Weights of a small GPT-style language model, trained from scratch on English Wikipedia: 16 layers, MLP 512 GELU.
Each number is 500 + 40 x the weight over the matrix's rms, rounded and kept within 0 to 999. Layers, rows and columns count from 0. Numbers have three digits each.

# up: layer 6 MLP up, 512x128, rms 0.106, rows 262-441, columns 96-127
# down: layer 6 MLP down (transposed), 512x128, rms 0.0913, rows 262-441, columns 96-127
up262:522534476458510545498474511445521567490436539486534447524478431492504554508474553482468541501466
down262:533535490490483498474459519461522533562429511520535440543525504517452557515518538495476586503489
up263:490511568479459415460542451479514504465482535541512468503518457496515540520513484486482476495445
down263:506521472489539534520462478472472497501479544494435529529524551522484438531473495477436499495481
up264:520440450511483538554476485491547457492532562469470539524553443488494481496511534486494481499525
down264:483514530484499569466488532475530522516550445510516487484467490473446471484523444530490533523518
up265:500487450460495458520497543473517539484479494493534480524543527526465550553529488478439485459441
down265:549483518496545474531479535471529574462512509549514502531469521493483597490463470509471486502461
up266:481441435522445472516539487465536479468473509476515458468420521433499486538440513524417425485408
down266:485577537468463536446466510556514594508509521558524477550479408512467571473526472401488521443493
up267:532476541416433441457486442467501503539550467440566507485466544522540570471505560471527511485411
down267:477519466502450465505521523473528553465476475446505445542483509572500539493539455489502576482458
up268:540547508590468575458550430501522448511429546552515514490501468464480430570429507440412484533516
down268:494525525551495481502529483483491440445511432494555530518489515503503536552479486517526537505504
up269:493516501444430518548505409501502536538469452484514484537505539483447512470556457544498553506548
down269:521461470507575555507498549497491520500533461536484524483501565525511470474519548481550460505531
up270:541541467488464457536502508457521571491489500524544462520509429498462585504507579468487489496468
down270:549486496528478470531434482470474579538443486537530471509477475501418598493523535492503524505514
up271:494510453541426541587526465467504532502361438453543449550472502400505525533576518545492496502526
down271:534515516453441428470493460544447529446514546556439457498486430524510526577511476480509518520413
up272:478475480493406466437518504462512497566470548538524486482502493503504449499486463473432500474500
down272:471466461557527447545553469522490497470583554457537538542434511508565530486526525529498499492514
up273:553546455493512478461474495447515518423547508462462502498464526485499482556534518437480466559484
down273:487473535462519496528498457450498536508469447440508513486491490507519499502489497522509543492550
up274:525444518482534501493507545454509519495377470485483443598576485464482448514460520496476456482453
down274:534459541487501561520477575495509488461456483428533475586637532449530529445512571445571415476438
up275:508571480568464526528557427445475562571473566486448489489477489475440568525512564545501556485537
down275:525481485520493481509606526508499524475503429463553507480518531419478521451582530520462428468524
up276:494442512496494467487514447449454599501512477572477502509544481521435485505529565451461466453485
down276:502555514585483412449489563521499503520435429499490483500529520536463506506505476504477526486475
up277:489453500498536433513468505472487502448471537396510472500531461469519478544500547520451478435450
down277:505463472469497483490569473576458493508509524509559528493592515550506542400448506478541560463452
up278:472509453525484475468485535478529455603446545488557474499617474469530501519477529583477589463478
down278:507469509528535567451468501583493568414502540472501534461539534567513483464483494561495481479581
up279:507458399505468561522413561514509533506411557445525461511545512443497461514506546530501470494461
down279:500489493504493435488514517527513468489488493558454523497465488554475531496446494503481503479436
up280:533534513478439475493535504430491562536474487501507478531504443501509571534475557484506539451507
down280:515452484498462441542517505444538481479482489490485453511498505568489514551550506517528518490498
up281:492474525495450490561591547462493532534407468576489501475513534464496525467507512512530506499533
down281:550498378477496494518478553455522467507534479537506456631540556502493509531572506474517505525487
up282:536541474536511483570493536434464513512445519450548448515522476502476487562527579498425527438437
down282:518461514611489403546490491516383532484513511524497450452480520466572615551474580459514582525467
up283:461517467565433532440441479479468516446433503492504496504444481407466502548498546427542478457532
down283:480503509550477520570499501502534539515475495503480448528480584515453525496477518480476487594532
up284:442517467474525444405444500482470561558469581444508458586532537500499453520509488537463418524462
down284:426435492486557481502499507455482530484496499499539507549549465465517570437547489529484496482480
up285:538522503515487490545483515487464566551490446492541482528527528473443537570523502516481507490477
down285:589516516523463487559472506422467548500475429467509526564478491488481527553516483553525507504490
up286:590593476488586445499584508515533490414431558469496506569502432478503489581478510520418516440490
down286:514443448545576549529490517539537483463513538463519512384405556532521496525466457530522493538560
up287:541526471515475476469521507457507559508487429430563487529497504450483569505497572501415508471457
down287:498449526486507481493457481511492420538498464471541491459485492534534505501503472508532480497470
up288:515491494479548553515497534443531525493364489493500454490520467486507542556520531491453506495484
down288:534474503467474519506474518468510593469418517499476434510477492529476483569521553510405503528407
up289:501547512541442501514500536513528531525424548543519499548511447465506502489551480467491468505520
down289:462494521494462524507551519464536468524549400503495551540486452564540450491425602589454531471491
up290:519578422461488379490498470442474564531512441564511446551526529550466469477517554540364419459468
down290:494493473498563442497549513503504553492462454598509545525466545558463500530443495546538561451504
up291:555536462469410479551598478490514510524466518594516452477528431469489548527541613487489554485488
down291:543549517525492422528501470626472476485514524484524404428535469509545411526509572556436487556485
up292:530559519512495436553473501491510478591518554430621447514497431466516540507509469557469562417541
down292:480458631501486403522497542545617558488460458562522421482497516576490526556514412568559475478491
up293:535432453444508433500511534460492493434559486513494481482552502496456570510552595426465491526408
down293:535435460478543426550467525523535493591498541457490508504477507538511543462473379465472451557522
up294:468605476618555505488536488465504522514467521529500459496485492458556497518527487450475543522523
down294:474436530499556500511501487495480510483485522517569477492464470547452527499506487486430487503488
up295:479489472504507561464457476502557511451502508457539503492479505491470521517440533514496464511485
down295:509526467502515484490482488520510484506503475448521523519538503472482563537454484492535497543526
up296:570580461471455500512552453446521577535462564497538431476542505425435527503526506560393497520470
down296:542577546464516528421541492606598519527602491485494458479490489442556494490525605568415478500511
up297:585552496482531441543495524474460470457591511487513469530536455450440456599531537507478515517424
down297:476545446495477508555465474517556481504487518507521514540533516542534520532523501577458437523531
up298:576471490515495509506487540470382557485435477460473448510559414446418576562477538495481471442479
down298:510561521540481382553453502446398521418539558460532426486608496570538551601491548447544542493467
up299:452500486479480557463514501438531488438445520427477486466531559444480530537460517542465441477434
down299:517521523531536485467575472485508463499474542496532491535534416442487552480493483500494550495536
up300:526544473445525469564500468495477509601477459507534455567496507449468521485529528461484537480438
down300:485514537577517424483502484427498596435473504507479476476516539487529447565553472488531494485548
up301:487561486477529499500554482514527572453426546521482480606568478505526523499489500490483590487434
down301:508459511461467462468507517554497543512520504473558514469465525448477496514468531499489505468517
up302:543490448535470434498495507482508558500456485528548473492518506459504524536515554525453562461446
down302:526447460542451432465474516494444500461478472503462467475532522455540521528550477466541571565488
up303:461544486498523548526538452520536522520398563402536487489545471431475456568463457500462589505524
down303:580460550501438482487505457500435495559427601508501515563440501585446514527497518555545549431520
up304:505523452542487442566541490477566494530503545418580460623512458535495441483451529488485491483496
down304:504515533421448478488486551436435516516469509527508541527485537555534469494519457488505497542543
up305:525484490543501450503455470444443480497496475531562474494591455489515501572489641553534522496455
down305:456496566522490468506533447558547516467497474464492462416459459450546526471538454377590476466504
up306:479513464537449454500480514502520520492452447526538475472493457509504514572459555440465528514446
down306:532477503552478454502449536500513538499425498519536453480476475508508530541517499483476511528464
up307:552542496571490458497522521481479572496556518535450446534452493517476523526453547483520456528431
down307:518511494476557543415532439536457383414537585524517492562581487461492516453520487504495521533409
up308:530529469524490517500548578424508565497474449457555462555497532439469572501484583491400543439448
down308:461416511533513487495492464539492408516481455511497447452509489551518468513550396504561489526502
up309:617512513469511511502497593457574569484482517412484458501504443531552517521449546459480432479496
down309:485490509464521492487504445463587464480475505508454522505509507481541492504555509459523532465485
up310:529515448507467502488519528432510562493458477455536471518531477474492553523501583536408546437464
down310:518464474494472434458515513496505442449478471522487468472494484540519489528563508471511515530460
up311:603541474554543507550435532527458565489497489474475504548534539508416538540499504474501526503482
down311:486444451476536526561435545472525444453472452523457394478479481399421519490427495553602492428479
up312:501540491483478463529519444532494509517500473515527484488496528459460606527492499460473485481486
down312:515526521463476438488518474535476552506541508521537487518493470521469559527470483524527519450486
up313:510559542494527480451475511485477499411545517463501486514500433547475449528508558533448440476478
down313:461506530516501549576395548522493472566464497507491522481501491510524454505546491448481503595509
up314:549577495474537504523517502500524554442450481428593456565492494484515511519500525449420506523504
down314:568532552506475500461558502552483535528512420497460476471479492452557485534458497477489550494402
up315:567600524480527478475484460514459419468458547435494448536559494435509452483516492506444527554535
down315:481481574446451486505546513478403501510521455537528423499485580508465486476536559530499479499474
up316:485581527495551483518489501526515497478534505427595486475475475508516554578463511492516535469514
down316:458467540501516518549513493498512484487571554527512465496457547538491484555480456459466589438544
up317:502471459479495515498578524445528577558402421550541472505497526511527541523494525487413519449452
down317:516594523495505459471505461458451520477445447507547495471538487509444553554513463507442524519482
up318:525573471567547581443580556516453484479564489530490458507579509485400504570476492498468499469409
down318:524520499507500517514511478551447496448474538486513458522474520476473522474457451546517516482486
up319:483554529474472521431516494521462531412473494469533454494558447496443484520425506458434559465490
down319:468513500513459536498468502533501503466510519504460545457518555532514523462454542465446474525489
up320:505530488496505450505509507500420494539528485554513491498489525445495553492478516476457500483438
down320:487540503466491417520521562518502485460504471522513489501497474537451571515478531484523496503450
up321:555593514486510419534459467502440454463529530517497501532497456440456476490512528519482518396481
down321:474496524470493504540524459462436474449506472550549486512524430504526510515555548456526495488587
up322:451476411523456547559474556513517520507535509558512525496514514495494496563472523455522507545411
down322:482471478446472477481526499555591563527517515537476481439442488449421491454572494509462533505458
up323:511469465559519476534556525472500467512507467467521492477499475537527497572495520565474472530469
down323:513503530492519442497412476537469516497508475513461492498489495469495519469515449558544517490558
up324:488597504492532513499450505502554507468436549497545496479530522398449489505448454565454510445469
down324:474474491474515473455550546449600569516460486576506465417471483509495524544496519504549554530552
up325:507566504504514505446564483503454563554465453487508439530566472508488469515495495520473479501482
down325:460518556504519508530467525511447496459488477403449515459473480521402410439489523451475520509557
up326:503514518475443439564498489405506534547440467587516441482492502442495527488556504556519528486512
down326:518519464554533481523451585547442575477473489483487463576555464450510531482540493478487486527474
up327:536517482552454498526477491499438523519504504453551496511533468448485486503535583555477546432408
down327:592514474572455517547523510416460417510511444494550490512513455475468552564494547513498570405461
up328:493499453581479527489446500547550552503424499511574450551516494440578519471516574542483526428503
down328:493588489484489598464525540505482531471415578478532511488494579499540460479493477517551502495486
up329:486530541504508537528483488481526447500515529433493457522497442537537505500528473515487484464463
down329:551540536460439532475528508519472523572505403443536504566487529455475460495510530485519524503538
up330:499516512501429489486480535514507567565464510482464508542500508542519462549523485519491466515526
down330:436512485484484454500504522480464492522500489438596491532483490460476509494532516470513488477508
up331:541512483510465467553470478478469541546467483434528456523550526495487569553516499539409526446460
down331:529545506556473471548509440512463510486485469510492482504486498524556544549504449567485523512456
up332:545458383472519450568526526529473471461503529536515498533517451413490562518467586465508509445472
down332:484421406550471525487527533480563504503514562517477520504526429477510525421555576540464504457474
up333:533479523565468486526547509467571466517437452469531483478504506461522509558557491514485495482457
down333:477508483540535501460462488519458524495491497410516490433509500526444513505461474494544515484464
up334:485479467542462428512622462471438499481558460439482489479553467513525556510561584487494454516439
down334:463522548535467543488425480457512563486535500478542476488501486488443462474575476471493484505560
up335:479501509445564475489484449482511475464444581532496505465570491490508466485472480540492525471567
down335:592533500534506471466541483480484491592448475498510557548478419472474478495540536492503503487536
up336:514490475485491458444537473507469481491556514495524492440462466424504452539531482484401425505547
down336:446494578527473581505495445561530490442565507462500532502460452402488375515473477557460529526502
up337:565560463496495435477461518509503476435580478498516498562530465514454531549504581486513475440413
down337:463508526474496461532541564465525495558539458508524521527444441506488470435541506506550451532496
up338:555517514485519503537581457491478493479532557540522489510518496507463541566500542432465518489462
down338:492533511569428458422510556566522507519368537486563545501524491448501482519535553389499431486479
up339:613477490456469455508525428523478471480487459482512497455488454497443530538486498412492412494481
down339:562555510424488473535475495465529458499548515453511486413458488540527491568415535468469475559609
up340:504516473540484544520467519478507484502431426474534484477573499474454557549482535471467561485432
down340:492472476547476541541531463473596448532398510504555469486533480450394491554464476487497577505432
up341:484446521465493451525484523499561530536501409418547490515514530527539463539485530510522421473357
down341:485481504492497576432544501551558472423510548546511463521574535482516483520454498477501453536476
up342:490537486471473506534468511474491511450499492472492501486489466503479533505508593475453488485455
down342:518478522469498482508508486462493500492518490515525487463463489558496517512535511477472501460491
up343:515486491589573509473534509481488447496452487406530488538500468463423506525542508520405488501487
down343:498574515543569531402485447480401521510489464463495505450486560449483546511533474553503531495530
up344:549478454458513438548515433501488432459551400497531455491440503457495437541470541404484469447494
down344:625497494441433407538462456470461442506617484484441345446497484436511510471476496511532451559609
up345:497533476600485525497513503537511499555512522544494503514533572422492519540494496541506493448509
down345:521488511495500504482543436464510501543512482457495450593466501531489470536451425548481518550513
up346:545532469464497400546576525512414574521518495566506459520459463449485453476483510527526500505506
down346:451500454478545475506475433498532464456437501514466584458550474438546456509468471487531479534532
up347:576521341446489570451482452420452496512485595413515423550458496462545539511446469512382502510412
down347:514564430496445552467488450506492348586540514440487461552590489507511496421504464583465488559459
up348:468447495453459451447522567456536505514499443521496460518536589486522514507521523496515471401504
down348:519468475505476442533502515462414538512484417507556474544533430546525434513553466558461515484497
up349:489593474576479517513570473441534483534462508420549485524501535454508493526475475559435507451486
down349:496515495514499495453573489562498499484466507511526454468470480486452567479503459496485508484536
up350:543494508416496501434538479448508487567469531486496454550578461464522441566515477525472539519409
down350:452457537561469502534530493502476503551500494494462469541526492522576422531500540528502513560456
up351:541596442504522489450538472456448480483500569450569468565457480427502460463520465471504562486541
down351:463593515460522446453544492525461458505453486553514448507485538478540523480500393446549625485453
up352:509545498534497466570549541476477554440536461493487500528504464519461558524493571508476506487396
down352:486571449507504474525513464530494378552519561457464456487483506411486469523424547569557522545517
up353:490537516459449467489535498472499592556476482556530478502542506470504539520479518504460499489473
down353:554510492501486462540470514486500530488469476512474483502513476539462528509527497466489507500493
up354:571498496456567494442480551488485461535424423511484490550463572485471454476453532420471455463497
down354:504504494508569517466459469423516500488474479518552546546497492481527514429464559479566463464532
up355:500555383517496486551489462521532529449513522523468473475504498514459549619521508524443498482432
down355:517523480478432533515476513523442577538500493471508470463565521515549545497577451543541521406492
up356:450482462483448522535454506469507515451489435569510504539590516486477522499509488506491530499474
down356:482547473488535507369481481529510475560448575502499470523483486516534502538476513496552485474502
up357:530525488452540507466545545521446470476503558520517479504559429504502499495509510472481442477479
down357:519483475417482478486545533540506512516452504449535538457478505471485523502539509544499514525506
up358:529527493553506556464526525540490555493474459441534476522535476480517566500465585472456469511516
down358:500509471447531554470449522578448622524499447437516461476471508541470478482532545480446530546538
up359:497513437540523517491545527489511527499483504489531496515499496456438564538473557477468498472472
down359:544463483513458480500449523489485534540484477477540441473493484537455562540501570464452508490428
up360:540504457472440461517453607506470486579476479455521451485526533449481511473546586457469515482537
down360:523559592431512506500525469535527582550449495489513472515445497493506497521504461539477507471509
up361:535496500443531477526454546479513509481456483485506501488521521460511533543552524519463455492447
down361:521441503463480504558529502429536491506431512454476525498496520582535498558514543526456512551420
up362:513479505491498502502527484442469505460516504499485495529460459493479489510462521486468464463391
down362:513494571449521461527532521557464521504516490438568498508503515598468498547499544458491489436447
up363:459496484559467517551533489513522602480482548542459464548553502469545549550486521504488471516484
down363:497558552414547497439453487476528524592495530487561506559467474506542475480512463520460477510426
up364:526514505535524487471531529528481475521374513461506454573501425513525435506552481549509533515488
down364:494515503490439570510492502544550492497480503495516521491463606445515526457467547461528507523458
up365:516523495469460495501545516424518535499456499522516470484537482520507603572523524506485521407505
down365:533506469528515481575473514473522513463457454486449467511450515573497544486459493509494579484475
up366:490534513432568465436508517471457508461511521450549469532545523513489481519498505521444509478392
down366:486491580484540562455484505515491515505526484442475478509480510485509472522448465482531522522466
up367:547506536448533409467517510474556459504471457479455489509558540430535497456475489476474481492494
down367:566458486440418540509470492451532460468533522478516492530474520392507524502538507529478421537496
up368:573566419490505457549470510472541566571509532510560447509454437435461521503518542511419538508510
down368:480498498506555428515529542500503562540558519553506488499466507442487556497518515534502479556498
up369:518535498470526470543511548497382541491502479541518429554507480532521517561490547525540485522474
down369:492442535490465529474462540531522413507510477487454462487509478477540538461477512529537564533496
up370:500488544477443478462512460438518459505428544575480489533490487461532505529503475566490565504509
down370:469550519507440408421511526485572543504541465443569493483508525505480479496569505491553525571517
up371:552477468522500479513584461526470532494495519522556434447544387529530478489538498537459380511512
down371:455487457551442529493496526447459501428470536493467579484588500472498537487517510508510491534492
up372:598500460517487467553435483471555443439557477513507470441466534396472537485525560476518442450500
down372:558502553523621489484550530498459515539518443494485513458513511462464459455489482456499484425491
up373:553470437489485494560468553416433482465478479548505506524475514425408542495503492555460541460522
down373:572542531425503464552467449474528542430519483555449518445450442516460500540508479548543521491481
up374:553554456496503482575471528486549534545509477508582436521418434456501522535493524492488503479481
down374:495512536528550439514529540521491585526537543535516506479442496429489559567498530500549453556499
up375:546534507503485550482467528505557481501424490464528454535450544422474531494541498564463426404500
down375:525536498527552434516580539513492480510465490520433427566478578489451495502479458412517515467529
up376:568571507453424496526535504468485575536385499440565451568488456449533491517467529506471544396462
down376:495507550471446453477487517474507536525457522492523445515507496483503521492435490468496628428482
up377:535514457503516468470501500507534547558461519470524468541525504457460511486519513496457548484518
down377:487461457520509496547479483479534548486538609516451498499478561487507532479501448547510454439527
up378:518490460529428540490543486396535513514406470517538479473507480520413464505545501488429475456533
down378:524572472470434493462484511505477385557504574439549504484480476510562456503476549536502510525435
up379:520492480525456500526495459492541513481451568532519466503484473448503582521492529521475487454507
down379:548522462489488481523499465425502553555440440527542479506497498513463540506474543455463541476417
up380:536485496469481449502558471458451502435559473538480481448466587507495543444468519480481481418502
down380:521486471504532563521500536511552481502455456420486514555500494463518463509490479491465513569494
up381:482436507483455470498487484519507578471414548503537475489540512434500523532474509471495483540522
down381:444535454507501483540479479501490550484537480474488442504518489469500501486479415464575489511500
up382:528510471525439479532493518465502499446517470538525490478466483427448533450533466505476440425502
down382:469518480448494470472523471580541489498513494528460503492534496527462552495486496484507522471503
up383:523572496504448479441578423469529540532502539525519466510457517560479518526476492567395457539525
down383:548496577496537498436434544557522547520477496498518515448473589502558521462438551429493529415429
up384:486467475499504493552505457503476512505492377493546465433463584490528506499516533480462437525480
down384:457511541458457460516538460478488505459491542550528480509509473468515490518562464502471529480460
up385:510519485454540501566525526509464490449471495518508486488536500500503530597489484479459520451431
down385:522548549465514532495492479470550486509529494452536468490468490543493554552505469531427525502409
up386:476521478504533476533538510522523530397517522558520480453545487467508514600522476542498532483471
down386:489465451531497562477442525462476490488455479458499454539538536520517496433429495537479538460541
up387:510517460501429447507499454457456505485525445508549462483529472409463532501552520540486471514482
down387:453496520475435444520560475490415552470544440531560464472454357488478588523510510532498563566435
up388:578500503414539479482511555551448493436458531456478508519533468476558482490521537413453452465479
down388:467474499441548547463465453451596454574497494511557486503497463516544512526471513552462521508492
up389:533477454555412494491540493499403518517540488533481483518484444518498586589481535525522455514488
down389:424516510493519515512553513473510519539397519476471449510396572551522514504563469493510488451463
up390:519505449541513501500485533499467488509398532578504473489532540488426525493444481509438525489519
down390:460494469511523449490515548472468523538430511577459469509563523515524485506536497528514534525508
up391:614480455480425446535457509467551556422564530489518504535514493485454510484539512503505441462445
down391:479400504492425493545450441527521589481508463436496500539527525534492600484525504450524431500509
up392:482505481473482506488500459507472487520490435499532472526549507454536533534474561545487507462477
down392:495541544483565498582515507505531453486478430474570517526519487510553486515560505522501513494433
up393:531568500476555482482575523514428506549516522428533489606477404469396506537522506532453532415514
down393:474454410505542558438562508513547410493591499516574446485565549514489512433473424459416525493576
up394:510510487486513520557438508425493515484459519516537473475536521446536494568451495513497465498448
down394:554543487472505484541500511435510576487462504543572483531514489503470528547501519483459503486427
up395:541617485496472565544542437511487507487497529493520481491526407445519490512454528444532511495395
down395:466572486467534475465515518526457472494536535498507525455455519536520505488491504531512547449587
up396:540485441504445493598515461466506522505420485542500471495525490476505495528557532527475483512489
down396:580540526454492466510542492474493486549497440543512460451504507443516468554548577487491482478488
up397:499458465512489434516505461509460506457531554489505507475552423573473472504522515466502437419479
down397:479500400522427546487524549477499463544474511507588547489464505444498541483520453481512560538515
up398:540492463474485464530529470456502478506434454516537460489498561452409582502545492499513552546471
down398:496611524542488482497431469465472491500453483480493432513539458462470524484538531513562559472463
up399:552571469566528412536487507505518491447532512433500494551475449481488570543466498433489466466399
down399:464539501500572473576564546477436521470537523544514469474516480492478473468484503502597535480526
up400:487508524510548468502482547486459482423456488436500506476479530500545454573492505525470460481462
down400:508525529546528541476529484471541498536472549508477490548547570518529496448514488474500470512500
up401:532489475526450496549555557506473486514507557525525464462537507411494528502502559558474375468507
down401:525584483494460559510441501463494523451531535559549430544512467432498533494505489472459498429457
up402:503502494604476516494549520479454438481472487523580451464524475424489498519419498391458456458529
down402:444485475565501537545593486571558506424491471574539412497487520424453510524541540434504505464446
up403:537490456398521509508531521454439569521478516476501491515528514516447537567515543410493489433466
down403:541516446473429494553518463501469542473458467541432543471506469513544555522517477478534450516502
up404:499514474541503475506502531474569544520431515518489479510542523480479555529498485443513559533471
down404:531527484445422543535534518454492568546459417581524480453549551522529461519613537570497476493578
up405:490460506509463535598477539492484518537551442539514487518543550499428550510538559514519550565486
down405:502549519446411533442480494510570489489522548560550486474511447464531516514533568423535558457442
up406:516560483498529500451534539496514504433498532539503465479497542536481534513420521529492480471522
down406:485522456436523484517481553478507531510538544515478485513478533489504509511460525511513506478530
up407:485484514522475453545502478495447514473507472498537499474544512494505545525511505511474571474453
down407:511483512513476476511573496478533529512450474503504449554449492539529473554441461485481526500463
up408:485464446505465530515530549519451515514500498474528453475551423519479481521507541532454490483405
down408:483507523490455572537458462460473420495512481523510489498474514595540464461535526584497585449493
up409:557584460561511524544573498476456553580518455537470484452523473514465488485505540447480475565454
down409:470519499521518471513524533540463518503469437486530539467476477462489505523535550598485531514519
up410:556487459465529475493510537505563534539369447460515498629546517436476475578517569428508496486478
down410:540517508496471510457528540500547396461515495482523451519514480510451458486472534489536475549364
up411:570515486520507503501545457480499566510550443526468453525438504493502542505496510460433519442417
down411:547530510496527523530490488502503555493530495563438500527502461521588543457498488477526496440459
up412:518505512444479475505523539528477535601457506480488482577469479467485523556518532460493546505485
down412:504449479490450507433527465505499456465514439533452555421482545523559483484539502503539511493483
up413:527476431520474440529492564481403468466558457518528505490504540483469499506490599510489471481416
down413:518527500530544582511373552475432511471612559501479396507516539457540506466411514535590432447527
up414:526536479518502510551561457451459491479415499488514467488504450448457537572544495548445489497443
down414:526554455548481514586509509486482534482528508549489457554460546460515533512514471523505583544403
up415:540467462506459463502471504457457532449506464497495504489475504501476604508472556477439485470419
down415:565463532463561455513507567473506528455536443527512487491451509566509579512500509492501448487469
up416:528532501476497492526511491487506550496456505483517468500518457493501507548498539443486470492453
down416:525551482475497460505475496488493544518484489553545506532491438496480505498534520477475545489443
up417:466468464525466495558557446466519552497465526448502485542528441518493480501490524462438428560482
down417:539472542453493454455500500541530478575446551493509465510447458452524526528561492545526506518471
up418:489514506477491527459450492526488511493518490500481526432434486517523502492484503480457468503459
down418:520525481514483518514495491474527527493512553473528488572519550427523495508506522516469519530524
up419:583442416469516481459513473463478553448467528555495484569523459521455433503471511494405474525517
down419:508448527523466538474495555526509492631561502458514477507495547505520440499534464454541557506493
up420:520473514510478502493512529468447529479493451501509483542516486448481563533491595464467471474490
down420:507473484469487460518522518461501518478490491465488538532494478560446505562520525498459484476527
up421:499467437450436473635550431486507471433540460482499473449547525423451440503542556371495505523494
down421:555500546536485506533531480488511475505460392493471526485474463539443504504481516458496519492629
up422:584531448477525490607468534516472565502483557512579493518480507500452487519538534516470521502483
down422:521486536554581458496549514540512550516527581499546511547459465428511549546515533444486476528517
up423:480477522479485490429398582460463523556529514444540494571525549530519515481450577483496510447482
down423:526536572455535556468534526467565503506448480523544593458508537516498446500493550398515464472573
up424:488477484493445520513498481462526475473436517471521477534636460477488499519532552475479513466459
down424:505483486530462450546527469476524510514415486455532509494526475495475526466489531471459462501420
up425:559468406451489429521475534508494489484549523432516511496561533475499521534503602511480525486488
down425:523482462495460460555451552523479543389506494501477518509555514500534529491508445542483463500511
up426:489470480497516440488531489494407519553458577516538459525522479433501519488463525545516611380499
down426:485515452525512546524481476538435506510533589581566402506494528506518577568486476512524458464516
up427:541547488534460460547513491508523527540475485500558473506473467471454542510539514485507536462520
down427:558528481550453501500510468473463530538482472480558475490494523471440572522524525523496547451512
up428:528481516502520404589438474491518482539512559484665426457542403455514557544439531535475564502491
down428:579499534394478523424501539574522456521463530489526580352571603466424463513471500567549506460565
up429:506552484529500477555538531485439508468486464497527470505511466457506483505489518476434403421419
down429:531579488547484438511529474597433512468520417433564458531494490483496555471504506491517532517433
up430:478509548500529493541489555514470473498475557538536492574534472450516473493502542491480454468534
down430:519544493495474448473510454443483527485539460480536533469546469457484480525499506466490550464474
up431:530493490396595481525507498508499539502540571512510465525499536470503495512489555463499498479438
down431:436422582490555438475485491491566572522531496495538492479445458502555452485507527514514464514484
up432:525513458495501541497447527409441544510418474434486468522542557494476443493486491474467421528512
down432:448461562524433527483504498507526474469493596490488514431512491562449476436440549516531464487522
up433:504429540461456500512546508455485531578423467498528467514498582465577516516545524460497490552510
down433:493555488544522441470546491489452517497489450527549553517517492426520554472495506434470474481513
up434:547457468549501451561579470501474434478518511524507481518538414482480445477529610487534450487470
down434:455450482437459535540532563424480504512510471522533469473450465466461472473560488576584493462508
up435:513510483475480459612504506439495455494509458482520512555441404474484517491571519506460540462567
down435:500498538478555483436494508588457477537518540548506491495493558490489507502475463401503478514476
up436:543549495487572522512539574485527525499485492530552441532443438518492518589452482510401468494448
down436:527549459467453521491473434516517504544536457582501454568473542520543499553523457509520519523444
up437:550566460517508482512554431486496518522564503528497481496481485461514592512510540501481548410536
down437:437538487483476514441450515450533512487486530593504444429444456479519499493485509527556495534516
up438:571487510529573526452495555503466547506460458547468488498460451581500449479495482419366465543448
down438:444524559531537498489568519575459539450599533485446504484569450523568540590497412437499438575440
up439:507488480548444538513415542473478505481498421476461508461467520509449519528534500516492412490497
down439:519563532511490444479505469443482558485491595491512477494518504498505491553462539479478550480520
up440:535500502497506519465523454505502547524452556510524434533433496442514502533497487527427437465491
down440:460475528460465543524495514484530468489487522505529542464486497505517387540482505537522570520480
up441:523507465536412533520522492479514463415488527495489476484480464493531496485505560559464510384400
down441:501462585429517562506476533540533458522475500482479485464506566585523563545589533465536417493510